Part of a small language model's weights.
Size: 13 layers, MLP 320 SwiGLU, vocabulary 3271.
Training: a variant of Adam for these matrices, 5504 steps.
Each number is 500 + 25 x the weight over its row's rms, rounded and kept within 0 to 999. Layers, rows and columns count from 0. Numbers have three digits each. The size before them is the row's rms in percent of the matrix's.

# gate: layer 9 MLP gate, 320x128, rms 0.163, rows 74-108, columns 0-127
# up: layer 9 MLP up, 320x128, rms 0.152, rows 74-108, columns 0-127
# down: layer 9 MLP down (transposed), 320x128, rms 0.147, rows 74-108, columns 0-127
gate74 106:518497472522482543502476458520516463456495517490478477482487477503525442524485503497492481501527513487501527442503488493515478497477501476529519504493437502504496517530482472508451515499519504500519515510527493447513521523538484521522458538496457490483487454495519494481506485476498503537545514537524551512530573489497485493520496481504462512518540530469493539458516520482484479501528
up74 104:549422509458491497522451537478537449487517502472552523475526517518502550485490509503497494468467463509457487455528506526470553521489495540473495505508474493541522487500499511514498497540498503501496474528483496504523492493522513465457483491490505499474455496546484519504510502532483491469482469495516522489520508548504515476509483514520489484471511527485518505514529482490543473529546
down74 109:510518532496474495540491505484507492503519512489515510456526501507473544486534530462531506486493501490527511455515453476521545491525512470517519503477478467534527479512486519507509468536550510484493533485463550455476501505541529467496445528511503480470522464545475498482526516479482475476506515537508451518476493520463539524500487451535479503492509494480517525457508484488475485498468
gate75 098:476463495506476496512490475513465451509477509516497478505471539495496507514491492518500510483521497455470515505503508515535536460542540483508495486520504491511488493508480485512526480529495520477494527513498512495561547508524521523485542523515505467463464524513446493531519511484514497443475501465462492506495526500539576522514489508473507529495487524472459528510420518516462529496490
up75 100:460502523447536530497549471501501515539492531500510505519453469470483514486471493512476534513524509504510470502491499489497506493493502492465488532494507502505468477517460485515486463506527480536455507487517463500517484525492523489500509506478449505500580522508471497538529469471508513529456483521469523496451530548508469462515508529531527532478515499485548478462471464497519507519492
down75 098:498530488452463489473489462481492467529535498520504500501494475441519489527492503504506474502501476487498488516508490484536494484556525534483483510476499478518491485515509502501519534516485506506467559550512523526481499492539520520482501476481457503497537509491568522503543518481542559489488495517510469495443468487497551457496505514529534480456520488540505486485479510490495466486467
gate76 092:472504486545512489512457496492432501531543494487501474510539502481482470515488539475539503476542515478504523507487513488475465456506499465543530511487431523507489511510520520531508452486516552526490494539532510494503483492500494508498525517498506497532519496567494484491491487475459495473451504513520522485464489483534466470506482498466543525503468512525492523518467521478494535483480
up76 099:501500475497458488530471527464501518484548503456506473494496482502493536495505517481459490485514539500473528475483522476504443526483461494497566474482502528538511539476503483494471483508494516539519564521515464513460492521486470552501491473490508512485461498496509518506573531464485510475476468485514503468502484487497510497508524477519485517466530527519510514472490540447499484485482
down76 101:498511504467512536508504515494512514450475527535492545499476502487473527454520526538484484478504458512484530509519469511502497491464516529525508515489501500541465506472479531545489506543485464457557516471467509478511565467505483503540493524502547505488482474505501543457493490478509481498504514495484481454517475474492513474507521459511494545469501510472483515501452529465518545497507
gate77 113:520482515493509544510511500546521464503492490494468474504509491508472529463493485501477486488527510496489487492543491486551517493505462532480515509490515459526503482542492537483510513520510495527499482520510427512495505472439499530506556530482499469538480508520469538480480474442489518507489494504464508510534533484504503499482479460502512502519462503553445498499449543528472494542493
up77 108:525517427511481498466497517509465506486539489492475502560501512477492524519514550502468479461509511525475484485497487486497542480534491515526534496501491470454504527491465496563488466459520503481498482531505497478528499502497470480521491497481494504508492524506459491485471538535501542498555511503509516502517450494514527493467533457496552523490519493521497496510540545512436501503500
down77 108:465470537479503528565532523525484478517546504504505552515535492489505488478504474509516523482528499503464509447500471519478504498491518504481447473474481510508507451504463511512476507499507509508507534533464472472509559536474497472521509467508453500530451511476506500458496515484489485492523504474521492509521479539499456522463529473482512490539512534520508461503497486551487526525493
gate78 092:531487514510476490535452480519524489481523506459461490489485523486463470447479527512501477491511504491534482479522478446462519520490529505526491535482487503493480492473555529506521528456485488518530492504501509499571521529506482461512517495492485484521481486516450528495525509487474517499479505479529556490501509453463569472482488521555497521516485509538470484493487505502494530523494
up78 096:500492554524514477495556513509502531504480499545531503452526465434503529497504468528492483524480528518504549491509451479471472508490465511474488549510520501484505504508503468492499545513515491525525515503488498491507468462522521474526497447529483494465488465481516498493539509486516464480453484504484533525521471463474511525475495475558489542489500494485497505461510522489510502552495
down78 096:497528480476493449520502515502524463507525536508498506450502513531494503537464507502546532531439529512526511473485503478524498549458472466506501497485496485452477480540500509456501481496521505536519514475488497499483504530523528501553494487447460526494514518481492531540556506483521503503480466507489471522509489528491490499457509493527505476481486496518539489507503442531478459524474
gate79 104:504441515493516507564444479529508494508516513495514476458506491457529514526492534453496478473508506477515521478470539514471484454467469493500553474485484511516493505543479507494492505506501498514533501537534469548498525498500487500483463481512463500476518483531466493497496523491477537503484468496504528468530497517500537483507473574500500525504551492502440493536496519484508497509529
up79 101:451461507528520478502454525461528515477523523497532506503478523482513523470470493487498530450518509514533508500477538513507502512487480474503475536509507443510489508555503523474468484519511546502488505495534520513501510475492488474505499499513496486485483504473521452526537505481499480550534495527481528515464529513487554461525522444501510454516530474463481455531507554487496482520499
down79 103:495497486489495501472509487509495503486479513530479465422501479541495506511462493462514476486479487495551438533509492505501537512502521507476484474501495549518486526523550511568488463481479496515484514473502512489475538532515484458538507552518498493491497484497461490517513454546477504481519475509533505533513539505494468479511485467525523507490529487507476547518517496506474447527498
gate80 097:518516497488545526508477492481470542514525510534513498457488477444530522504470536461512521535493502489471503474501528503510497458476513509498549483458476527487500547520522532522511534509502506520488538492488487545531507507455515505560490510492459526497475487532482490516479522483465489490497490516542500499503512488510487501477449440482452530505509539490499505551496510501441499479472
up80 100:520499503490518515450505471493490526497537505458496506506498469495553538469522528540492470533508464480508520533457518487529496532497462482471504486452476546491529471525493511498504523520497429494465520493507465505534532514516521477538481492538519517515525515490506503515509461506528481486447543496480448488480520524511527481474500508514497455507522482485521468452486466482501469482492
down80 098:475552499477506487483480459498480475495527512502515477512530538551472553499488502570498528495481505488474515499479525512474461517517516475510509537457487463499514428517524504483483533511468522532517439512488488488463514462496531489520502513481502495498475475447519465525489527511537485485520466510469503492472500490495518523538505528485531499449509516493490511497478497487482550521527
gate81 108:461467517469545525468528504497507435519508496477507480481455470521528518511504530477492551543500522495508490487502499474486517496527511499481481505476537452540508490543471460469517523495487495477515522516514493479520478482479544486507496536508487462521466518540499523509475478478465448501510513508533467521483510478535530480531487541505471496496501480515536535480482506496472557538534
up81 103:504458487505520456482471501495444505570490474528496513470465474504474533530478550539484541509512532500499469489491493509538514473505514516562454513485517488511481491511493501517511475482529474512501494480537516462501471518508448487566456548503507478478517500498505483508518535468533506493493499529491513460483459481500533466501476504503529490466523494522484512507541503539498506523501
down81 108:448536515498475514541470526539509510518546453538468561517500502498471490507485493498496502468519536518461512472500487463503524515515521515530436453517465502462533509466481487503491486489488479550473528545518506473459489496490493504544492513537553504504529519526522482458490531495481479502540525512517481523526457501480479499492535482505529495500469464497496497486514485497486495497481
gate82 106:502482484489511557497461492526518488484522513475518494463513492513482511495460517478474485505537510450517482451513493504524508498464502475475563506491507501480508507507515472513442512466458434494534544507532461491511486518506490527529494535497517478468461473541515505516498507494483514489499474496590559487542523497536506512486505472496475487532508514487513471506481509485478505505479
up82 101:513504529528543506517497482508478461479471523570481501479462517566434534490542499500522505498505465468506522505510462501497496544486484486510494527514516501488507496532473480504488495478512482530515481477482468525473532477511491488498526516544484498522489485522551497501474480535439527518562478505517538534510500473518514473473502487494472512511523514451477521516515482516509464480535
down82 103:492492499506489498509528524482538512484542490508498501516472499529504474501517504492525536502583488498468493442462515499514504471441451491523497469507478464524491501476513503512505516483551530484493465481495548491441514494500533452533516504474525517496535451484528500492500522498509481524504488522554501470487525497466529519466508484499498497483514523474501459504553498500532465473466
gate83 107:520519477553443507485463468510494469464533486528485486443478516511500481522471516500493517487495506518539497503526503496503505523516520459486527528486502512495500495526444532474513505494505525537499457546518501454523445490480521484540516531466484481524467475492510479466470493489503467546457513477539538485510523494541488499537532524478513501524499530492480492490507530466485550512513
up83 109:502458481458488492481524522509533518485476504513540530489515497487475505501526488508535520483497494512482538495518498519490500488498494515521466511532548477479524486475529474511468502528498495458471503495501522523482579533538485510497502458503502482492537524545489507482509523489458484471491475528474505529521495494528503498484444489524442522483573464479521484469473505561456492484492
down83 102:515484517459501509476482474488525534508528488489481501499500533451520479484517505463506513530539491493464508513560486508510483514525465477525491507491502480474488501475473441498502472586520506481492490455530505475432528506534531510508504553491497526519467499501497467476458526516508532514464515504480536500527531493510503469516511499516492523497473467501484536480468516536488502554484
gate84 090:475475531507463513532503479465513496503488495484468518485482486497531541469498566556487452528500488515486499486486492534496479520561523498494498495534528507500474472542486499492490514469510521508460461494497471463518472503478542473532483495522495462497416500510470491476474496511523514524492478462492537515504483524474504534507508481462503534522471541492511531509514518540495534520472
up84 090:516474500546491524464488483513479526514485526499513528485479498485503501508491489516475503471513497492510498496447495513501491483503540473550498519428484488511497492511489464500529460499534486529527536477550484499533485531498517532524547510563468477467493502546463507499523494543506548514523495505474517513468528508499499515471442499511468502513522505463487451506454460467479522473485
down84 093:492534537468470505506469507514475483486515498501467467433469555532529543489527550509491484512448508502523498485484480512523482520552485520486498484508490450510458490506485487518510475510476495530457516521516487481529520517560498522512462512509481511490490507520490526490474499490527487487501459507533485526486460495502532471479466456493515512550480517466516539498492518490511456462534
gate85 098:443461493507539525502496499496476480480495513532509480533515509471480487534461543482513506531518479497533490495475445479509525482562489453488545539466490521481506497506524481554502507497503530520473480508528483534481447498481541534500492546497509506513524446474514478517510491486435519523495537507528483462463479527507493492452492478510494543493496501507508490474488529494513501505503
up85 101:505515543481488480477489529540455543492511482485457493478512531514459470510489477446481496538504533463510529477449498504503502486498524515471544484482508474493428526515507505500481526532507547478511509473499502509509520456481451506493522502476467455490524499505492511547507524495489510489516456535529515492479496488498504537504501530529554529482485495475507500494477483549493512442500
down85 102:574485503517495538497505518490510532514494467465518509490525472477481524526488564497509495505518467508499485522556507480501481482521536475511469472481511488416478519507449504539511518497459501476504520491503482545565474515471496514471478515495441529535514492445501496467517492495484511498492524482489467516517529512528489506489477504498496512486519477498476516520510530527493457480475
gate86 108:495478528504479531522495461462499489477554516484471510536525533543531474508465518500518470521538489465520514505495497510539476488499505471538525467508528534516524512516491496452477457533523497539511508525518485486494527523445504481476526520483508457484460460502490490474498489477482512546515531496529488492515505507550453483501511502460469492496533471488471537477524509491464515487448
up86 109:482488514489463500511455496506481504534496494507536509525486505471505522568494528473532501480503490510505492458491496529504473480553493503499536500475526523474516491487514491507581486499469454529487522485500502481482510519479510475495511521536542530499508539495462485524476531503461509468478517512483511484536480491472503518495498413540491537471502542530436514513486515488497500494528
down86 111:469502447466469512470507470500494492518472466485535506502502489517524457494531507513514470507418444489468510501510504521512524501480495492502479473490535546495509480535478465513494499471493523516503520473491514547470508513521514523516493498514549512521514516458499467438528513480475495513541517518547483478473537500480533521529489525472518526523510565507504461507456502505501486505515
gate87 093:480511502511492531466463501495506516475528550505577492481501508454479477530497492490496471535493529499547520457516519513489482509552476468490487444485495496515519454467509518482470507549524509483489502481504494509495477506503528485473548503513520490499501542462520507492479480505519513516529504492486524566513493545518467519545502435514501507515501503463447494479504475472503501475474
up87 093:499478475498475505504492488470539473481531506486478525496502507499513494511473492500508505526499515506541493493535554485515499488517494485485543493534498490508465469495517535520507488470528522494421509486486500532542492478509534531473517510484532546484486480511542506488505487518469493545502469488460484565502489554485487524493471468479540447540423508500485498486496441501501490497500
down87 091:521521470522507491484501504527488489492479498517478515521492516493467538500459504515481553484439514486491501518477477486503470473493490532521477536510519480478484516516457530511526485440485546456508501458531545514474468511572484542520493539485481450514457477497530502504503526465467514496508484518528489490500525456509497531503508532512471524464531510496497557514486518496470494504478
gate88 097:520505495490457527507475525542482527480535464473544497466527487483478513500489489522486475493515552469505528480524519567508509500487522517489553437478529497477519482551480521472513483504517506521509508481528470498470517460491492468509514492471495463521475538492509443486460496514512504502502535501503478511549492505533485531521483463490516534508517543470443501489518502477495538500491
up88 097:524500527511503495504540494490494484496522454517512547500468525464469554464537479509476523476457517507520507544508485489499500491481519557497522458507515470512463508511537500481475529494523524502472501496495451514539512494447499441472501494496490525495511460495504475498480491566479482448518462476519507524477505496511527521477499513526497481499441512527547505467525508512472521502473
down88 099:532502528492501479506491487494527508479458474513502513538512522479511502474517496510520518512436447515483470515478494498462448529472488515477493503562484493492494486505505433575532523516476502470497462518500495530542469525514513463498480499517469533528486553513499501471506490512472518473474514478521524480441535532502493498495528519518504499503506471521487474482481523536524459495521
gate89 099:470513490507481472558489484557498520457544497462502501489541516524508537495497486509528500515518536492505490486440495499466490488495491445487462481514471513504490516519524573466469475520524492494567531534521487511510520479517529527493498489506501490436488505485485469483472515507498508485519485502485487528487512530524537506502471522504510517493514519446454531501475520494490501492441
up89 104:475510480481510513476502492500482529502503507467531520528518522503518530542474523510437507516524531471451489480479500524525492517541503485513567516484497501472462519497504485524510492522468523498517486476496495534487425540459465510539507536556473489505495475502472491507510467495547521479496496489469489484488485495465499515543511507482520535488435496474540472481529523488505512469479
down89 103:445491524462534475485483442501488537496540488539476509507494526507505514540476522531488537477496468519531513485482461490497473525480498531500503495485485456505518529520538509473516487524480485522477507508478483523513493460502537482501536476491522503526486513495531516486507528446532502484522487521556429498506486495544473518460476473533526493483498518509465460512471525507487528457477
gate90 092:512518511495469463486500453489510523483518500486487501495465479447477485527518485472495494492522563476518485460470487531503489516502501490484507500434500487494491567488522524490477513491540510520521489497477522510505477460479529472462500506513479485492514473450511465485527473525526482519524524495502530514548456522517532515464532514498491514486505526514486464546501540471461566476477
up90 103:521488477488508496496512507543460491508541509539504493483480586540477546505528498538496515497513504501461535523475496485534505496544475478533472482499496548502492492483487502486531487495498544506526467473502484473531491515514541511507539537483503492479540543543540488527530501482505515475507490551471521484468480471474511468504472472504540458496507475474497488474510502472534462508490
down90 098:466503482495480532500465522456490524484533499488514500474468539468492476494533490487538517480569489497486484494450520525516478503485486479458484506501527497508506489475503508524510520535527486465516495543461458515541487495479516496499550469508496479533456516472518511489478477486503475519528495539470531500549478554522513505464493498482489484479513530504558504535522549456491510471504
gate91 106:505513491485506552480470494550508485444501492498519497465489511493511476531485463510494504488542533515505451473503503529502517469518510482481521497510513487500498475521540542463496489511502547490455491546505535482523470494499504490497543478470479465517504481496470412473459548520502519522562507529471508492507488480523545480497459482486505522501494482478507503497541520528493518470525
up91 101:521524519525528473509497481523501482525512491534488529494471439491503522510525553484496519497505489523478485536498495497444483423504533500494497504457529509494483487508506474533519525527502469529492501537518550455521479570502507489443456494492491514540508496558479481497509459494508510491534476506499483468508494514520478473517464511483479486491494456459516501494482511488518537498467
down91 102:498547521558514530502511528498494485472510499535446482469462463495487512551490552520497534500482508523494531498498499493475474474517537514493491500510482489528467472517495520453525501517467512511482526508511491485535518481489512489449534505496502531478512475551455522470550449518476495523502499503489483517518485530523533497546524506490504480484457512469476475456457518483459472516497
gate92 095:483529493477521488528498466524525527499535525507498426505516542432494451510536483506473502514522537495501495463455528537534494468480498500550500440521474439478471480538467555526449494498482544502500504516494500477472472483521497489551486502507519490482466503521514500491486503486492474506503536492506513518499531484469492501520481521502489511500507501539484504507525545517497509512481
up92 095:465498552507517520481514480512489498503475505494551508462528473449454489439480519468500527476498493475495484511505497486507510514512488496467495500477514504499466502505498529570529488495498552519554546495508494490554473508509511500495483472511461520470529476524521526466525483502524531484516499500474510480499479463469511505466494487465537527487500553525516461464553505466495473532501
down92 097:514512472464498483507507510509485482522500500514488519487489501443524512512473491485489486519445531485518487413491525505495501498508526537495510501505476511491530488525497519445537503515466542474522540473500535466537528501505480528463503463497522505454525532495493517504490520515448459516515447495510487509515504506520520531473451495468494505513483533480508498496521440539441485481488
gate93 092:509474471486469509508490492497485522510524512478479434493504507491559479454467484497516501499500519541523511527521459540518470487493517503541417506517526468529462471507491518519446500474492522485505483534519453446518501520475452503532499521527493514517450514479520538454519499515519483483488539513543502519478517478475496510494495507508466487518495504526520498493504494522494549491524
up93 091:540534496526492501458516526503486480516514462493524457486487511462481457507506467517514502536503485529494481519519564444520520492426516517501498475480491509509517477497520503513498529482510460541503502515526444502525525512469481464493508530450518504514525523480521468504531514530482482444516514490531491469504529517510538488522481526516551471497488485522500530475522505479485456507465
down93 090:471532495501461500487470462477446515516523469454483574511501503486546518509504505498475454481483529472564516462478509479493471485526509525471492522548487501530489547517497512484492473522482503501489464517500492506516523469481487474493478504522534519480508510516520501473483489532534478557549461499514461519516502519453488502459521476505500531509511551486509518473473511515511473508494
gate94 100:480542478478461523555487483514524467509496467533513533489501518475530466469515542489488498508492463448485470498513498526501499537550476481447501486519519503535500473512523537478523501516497512491502521496495473480500490480500491479468493505498488472525441519443462486448483502470523561490491489528527527501485515506533549497534437485498521512498539494485516501529490501502506534483506
up94 102:464506539463516515497470536475483487482523539505508511493478528557483515507495515508489464546496553445476585507497483504509495526483527475527503505511473496533485498512497483500461535516521479515487510458500459450533526478471449504536524487490507521463519513479518514508489509537541472491478514484511481535493548464455479498502509492530501508491528473498492512484526478476521496473515
down94 103:492483501479488462529457554519491527534489546488511499519477525536462496537538455495496504537506521525506512521481509535480512444438477482509510530487526477511499511518511523504462513462511485560529490529531483497481443467516523474492502503509481496512478526475458479509477502523486522504467519494507464501487518432501485516502484514528496502457481537529474484491500529511532537491498
gate95 103:513508498483496511496504472515486472470489477527474484489515512477522517471511480486495510519527495483525486496438511530498525512515480476480556497485509518515514487512507484486509544495486472531476471496519515492529485457442522506576471484461515488505518494478491518509458463531453535527475505491554489535472548493502460487501499469481511534537480551484509537529454473500544519488517
up95 106:523458491472480476508463511518490497485538539520475497520512503502450494481477490513477519523475488496508519459497539485540509509468513529510463470541502479520494523469512515542519509479510472517513521509505485512524509519435483519495519518509464527515500495527511479496512549480512483522505487487471546454510450507487520457489522554507484468517474476492499495518549547481437555501515
down95 105:494522515530519527510496531504487537474509459492500495465463518498516503496502502500486520528445476504540504484456490491515508512527483483482528468466468528526531477496480503502514480489496537551556486518546459519491492479538486531535448521527480498506522464500441512548490515503504500518502488503468512447481522505496486433500520497489461550504506516488468539506491491527503451485487
gate96 111:529482518490468572508519437506453511472503509509474505512515499511440507483486513505464540551518506455535507469498490496528533533491512503523512513520487502487514517474497477460493494524481497489514481491491455508500459490480486469519518506547512460488506500540507507480477497477472496503510483494523563480552528508476529479441481488501483516522501493545507498492520524479555534474499
up96 108:505494455548520486489541502511528502459464512488488480536546512512526501448503504504487501501500508478466464489479507517487509511492495511504492522447489530557497504496549531520527500512478521488488505530494500524526487471488536477488461476474529560476481520477444541514499508439503478476513508499498491505465484494512532490483535527460503491518518537436475508453466514507500504535491
down96 110:513478514474516513457528509462493513476479505509526439507526513500507495501507544513486505477436515493504513510470547525452502484481510484496503486495570506525543468497479475523523487505480519511503473487522448506488502550530517465540529473498522452466477492478511512512543512485489524487502516485468511457503502492495492472485514507473483500480513492513524530468530576492495439503518
gate97 100:527476529548507544462482495554494514480523469460487553489482520499514512480460481477513519485506503515493535490508472493516520520480466492546506504504498476462463486536496477492496514545480469479499483492541484515516496493475535522503505502495482472490522462479464454511447512522501576498528523479507500484517495509490512477490522524492522537520494485534485574462473519489517485532470
up97 104:492516491473460515499494485520469542445481505496521487471461546540532498490488509500511503495506443534511470521472509537512465516508495470526499504476515545474484499472536479461516506535437489526553444509534462479512477502502545477467495469481505513467497460513478515473499501519492527486517509511529504546505481499500487473448549509511484512511468520484519489496506496518493535464523
down97 101:534527505481465505524521448490536512539514520472510490519469499531556520457496512498519505524494492489507466502494531512472522514494474475532527557503539460510511524531501452477523506522450490491520511503496450467518476456514500533446486513512490462544517490474496502466465486519496504519500496465526512511499514496511536452502515474528510474497492465504493500466472550521462475514483
gate98 103:542499524499439489509489479484506488489506465504467477462510506530491470496468512516507488525535462509502492452469498515483525504514503507470498534529486484485524524505465523558513471491507501525541463477474494450535505526440479541478511549522521492492478478505505495500491478524482486528476465531505519499489534532512531503513484465491526521465472516529488508482520569491556514518475
up98 107:500510494449501497476539474481476493514484500528492532503526563513506476468489506448528533541486531497435491474501430498452491498521520518506504487497467533509473472492483518500529484475461462479493519491483501515513550532448505467494525509528471517480499508433506469500501478516505517522551490510534482464515486480504514503530497503502518540536517522487510500520471547496508498500501
down98 106:460490495555467511507520490508502517466480494478524457498552492481496519520559544483505479536429531515524500512496532504521494489521582532475501509479507513496507497480507469477524546541488499494518543516462490475527461461523538499483513484516513505563523524527520453487512504489479470493515493489516505489527500485493500484461487486496467501509488489507484478499465504515469472469517
gate99 102:503485514507495511488466466505502458471449491512499478481552495481461531515531534480455490503537470462485497463499507495453520513531510498507457496501480429494501519465482494510541528509531507541516503526464530512507512479483514525470539501527526514483499524509465502523524499500472471467508471498517516507486479472497501534509486488532502525514468471564475476458489541455496538519520
up99 092:512463490462504454493507462532471490482523487524480499492475493529525486510482532533501446531531483483499487504523494512485503470534470489495493476497510514549546514462501546530501469526506522490521465458473475527507514518510476497503468508464501473544466505534462503485490489468509499581491525499475522512476536513489460537443503521522522482476503508471467481473495548500504491519496
down99 094:524455490507532474481505515526509501511491501521476469518508440469535489558482487497471471519510502467506469534505510496467502498472472459467465492443560490477487528537506471473470518502497514466497510516472497511544490521469535528489502555454517496498469512554529512520501490525533494479499457532545484543499527520482509487495459525499521496507556504499493487496502486512480510492502
gate100 100:488427543517527508486481477510483459471488516478500541496479502472510573495516477547515535491534525455530482510472462516481539479546505479446493532477510497491505509490478479483480535531513470512493469490492517476536464505481508506511496519525505507507497476500481528484493495496510499512478497475487520553519556473514494479462504498494443510529469504472534522484541474482516492529516
up100 103:506484540482521481512484530510486462494497519521473533454516491481516524497512442542503472499482463452481454493501481534499534498486512520476491517509481526480494501563495503542495505482508519477489474452516519478480521506486508469546458531480516504468472523533508544531504539512463468499529515476514518480530478492508546483439534505491526450534503487493535511475510501505537486517493
down100 103:516515510505471485498507519451488524529505471495518489484522467478493482521510482457527457475559483535491498454524507485502474506499538503548535494474474483473506542504492538507508481511505512452493474474545481527510494504503477484458492504464525514493550512507550497535518510477505505495487502505527530455545460484521518508468477496507534497479501508496528480517457540464478559469463
gate101 109:461512476508533527540534491559538468462491484495494457547448525516474473496485521485505548557532496491491521469493521470503497486477507498509499503475496499470462493524491516471471514465463485483521494497525495519509503514510554532544518500427502522507500528507492516473490524433497483483513544500490505483493503517491500460497498483486485512553479492499525481465461504515473493518474
up101 105:499506474475486540515481493529433467546518441515476506501521479538512551515558549511544468507491488483506541519510457500521476491491501481504525479484549499535489476515506559525459459482478488456476498498496486495513496549491507517524506463524502535496489514486462501506501505481514503491552521490487528500458522545481490480502502491499499489527497474486506509505538499450489485512477
down101 105:481495492519506509499472512503524491501502468480464509464523486501462504501496520492518512473522538512499495479462487525515526477550501475522516497542465499497495548474432514488533500514495555479471507497502529470501479496521485494471521501554538533503525518516511514515512473557498472534474510498467477456526420478485516488519499499474517479560522484501501439480481483513492462519501
gate102 100:519514487466490516469504451512495525460475498481475498492503533524473489443460494482464534523506479479508455526497494455476515489466465491531486504469473507498466508469503501527533553478490483561517510496518511483540491473492532548482478489516522511530504489493513521471527480523495505474504494494553502529479533462564482459510521489489504507566485532509501519473532501490509525486497
up102 107:507508500503526478486470473507483465464556514490559521554487500517497475521536505452494514444504517492492459525474494507503501493528507489527481550512514505511505506488519510467490502498508504502524497487496486497500533494511487463474492512484505472458489509526504472520505506441549473507509484525500483517507469439544500490509526472552536488510451511483571542523465490501495461473473
down102 109:529530488524504506472544477520525526516537499506498500486483501495477529516546495531477496522470471495513474492480487515526500508553455554524487516484542491503519493488515497473521491491524486518456429491495477509508469488510491457513510519445421518499478524475520498495443488494484482496447486479463529485457493511550492493515506497526523495513553487501530494486497515541520515501487
gate103 101:520477518486479543516512461488489471475495486565456480529528520521518486520492506545547486507516500505512556501517500502505485526567467452477535495490484522516485496474474472499527508525490448505507472562501505473507492511492544498479494531458484516478480476531449509465459501484488514455499535461479524513485501503510495508481496500507492525525490467516470467456493484493522518522519
up103 102:468492539490515550515472490508474514467525510505476550537452490491477554461502464518492472456507533441519513503517509533519505483497492516443548496475509493495533475487545451490492522483461496499480499477491489474537479498488537522468498502486519528470517540516502507517521506480514506533499456459526530505496502544504512464541487494493493516502544489499526516540494502502508477467472
down103 103:461504507506462535489516491475511459513477511493494471515507477522548507514477501498518471504450498498507440491498484474502514501502506516479517502496482492543508490502527496557520468549501437494506488509483517467496531495503511541486493533525559487506458513523512510485485488479447531505525469489482545526510492500538528511483539517545527521514505489478521497491449514488516420493465
gate104 092:504496510496531492505473493496444504494502482536490482501484459492467497498517461545509492518530563466494500476506473463494455509545545502556497515491518464539479482509501526499495502507520512516468477532493509510540467497486512491500430535530490500499474469504475500464531471516507495544503478555509545487484526509526533474530532472491468513502474520508508477473470521514520550508487
up104 085:507527495511514508463459534480507496514527467506489492505511483507530476523500425482475488554488482505492550467518444500539486502513449524545530481507507502526551544498515528463501481532529533470522522470507503459510490513504513495488509470460489495487512506471495503487490448473531480461480500518519467482514528498482525530484536526539484504466512486511512546541511514479491534496503
down104 085:521477512498515492502522536473488532444528535518531504478472510506476516469485474525493546497564520501468526529511507480512505468495522512495537501532495494498457513477505512491462512503518477508498493493445522551532502517495488499490473491483477502511527491540471506534548522468498496496493453490540504512472532534464490458488473527515523456540460472477453501466479451519497490475482
gate105 096:558490480452461517512480463513545527544527507507488510513524436465494476503474533477458461496506517463529481465520529556459454481498471522533501492456482478490494527483498514486546507493507514469490477519559540496505484470504485506493521510485525495508469517466469473507483504504517505507496556509494510503524495494511556511526515515473486521518514512492468511519507496463493516501464
up105 099:474555500508523510473468536541517498470532528508515506476449463477503508518477445469540485530499512497539548515490555516535454489458491516488537477495526499490529509506547501490505559526470500514490533516523503518462517504507482509483475492465471530517538495510494489494523490522454520502456484472479488493480466469518478494479499488519518513530468505469489481523517505475467486507461
down105 099:453562504513488491527519501536509519494516493500520544455511538518521520479481473516545514507569523487484472522505502496512448504516495487457500467524495509477494507490476481467538527473476500491490502508470455507546472492532480515502518460509466510508540520487468489473562479529480492487496518515502474495467433514478537493489514525530536481522468531509454493488484497480498514501494
gate106 099:490513569488526512487504535510479505478488520479518505542504528526456458463469497479492538547497529518491480496499525520510472526470512500507510501438459450506479492534497519520455507496495517489514477524488492514495500485517498475494529488438534497499468496502478447504503512493474491523540512510511556480527511489559509498519492517476463486514545487502468483543449523463512500514487
up106 093:499447529505488523525530505546469470513473526456471527486523511479534521504526535539506494523482525506489478543472472500493505472546485530497469484505556502477502510461512464494504464510448501500484508481481479510483516526492510446458500496489534528468492486490500482481478510479487526477474520494511536487496513491529551535467481514498477479556458519491494542481519484488509482560488
down106 098:466475497502542500536512476513498512494545480470512481516502519498491450508446466521521504490551493513516518528510482521515490487428506481542496513550484447525518510477486516509451558481478488464541521544493486468495501512500468486495501533531503490481466494474460472505532482523465448531501520523514506519467483483519525480501515496525511533507513491500465510527489524521487503499455
gate107 107:526484502498486529479507505452464462454508537479529507540483494476526500524499507451439552481516521524494497476522512517516496484518461477502540499462523495472461465479476510481515522507524487482537488531501523515486475506486538508512517517543525469519539467513516462497504491490533508528528538459508483484500503539513475432500478505490458498477508474497521540505481543522517493472483
up107 106:456498544516530503520523498445534499485445483506498492503532464491513499456489519491502474482494485511512519511492515468497454513520515497476460528500485492535475499548482456489499514530471472482508505463505489490523480492472488514507528472536495510534499522527496440511454486487477470502511484523518480531515460474500520498501501480507488534546486513543525489469491469576557538519513
down107 104:537534486515519502485541485531514472479465510515507465488531489525473480436481464524563502541500490464489533496465506527511488516546524497535501493479483515518495524481505485479496545534518517489487519518478507442510543463482520464451562495507453519478494483518489472525496478478474510535479489509487495516523487497467527470502519497526500495499506498474454474478478493556505483494509
gate108 097:457487468488428522514524494471509471495485508491489479479515493487512483501457505511494528542497500516492506494526468510538481448491530518500528515479469475511504461477484511475536514550472544481518512507519537424522474479510555506492537500470482508515488469516519495495512456483517503518466522522515505487478534501505564457524523516520496482482484518507486555475491531494498530532514
up108 111:514497464529472534511502548533496495510498455501504529537474539536483495487517440494500505472511526520508477542510500508491497503490477544541467453491505473497465482480503500491548492523516489533467475551473499514489517463493482507523465544492489501502519447490501499533455472539488516473521473483470494481525484509478494487535528511452525491498503552436498490475492499518541508507502
down108 103:491500452491532487521477512508504477518488476527486511518476527531472515443483531488505520444561531516499495516496503489508516490469466528527506461516511532504492439472500443499512527520505513525507499508472506528485549459482472523487465495467496503534542461497479509510462501514504486540504509522456500484506508531498495491474520501519484535486552506464497489491486474494518452561531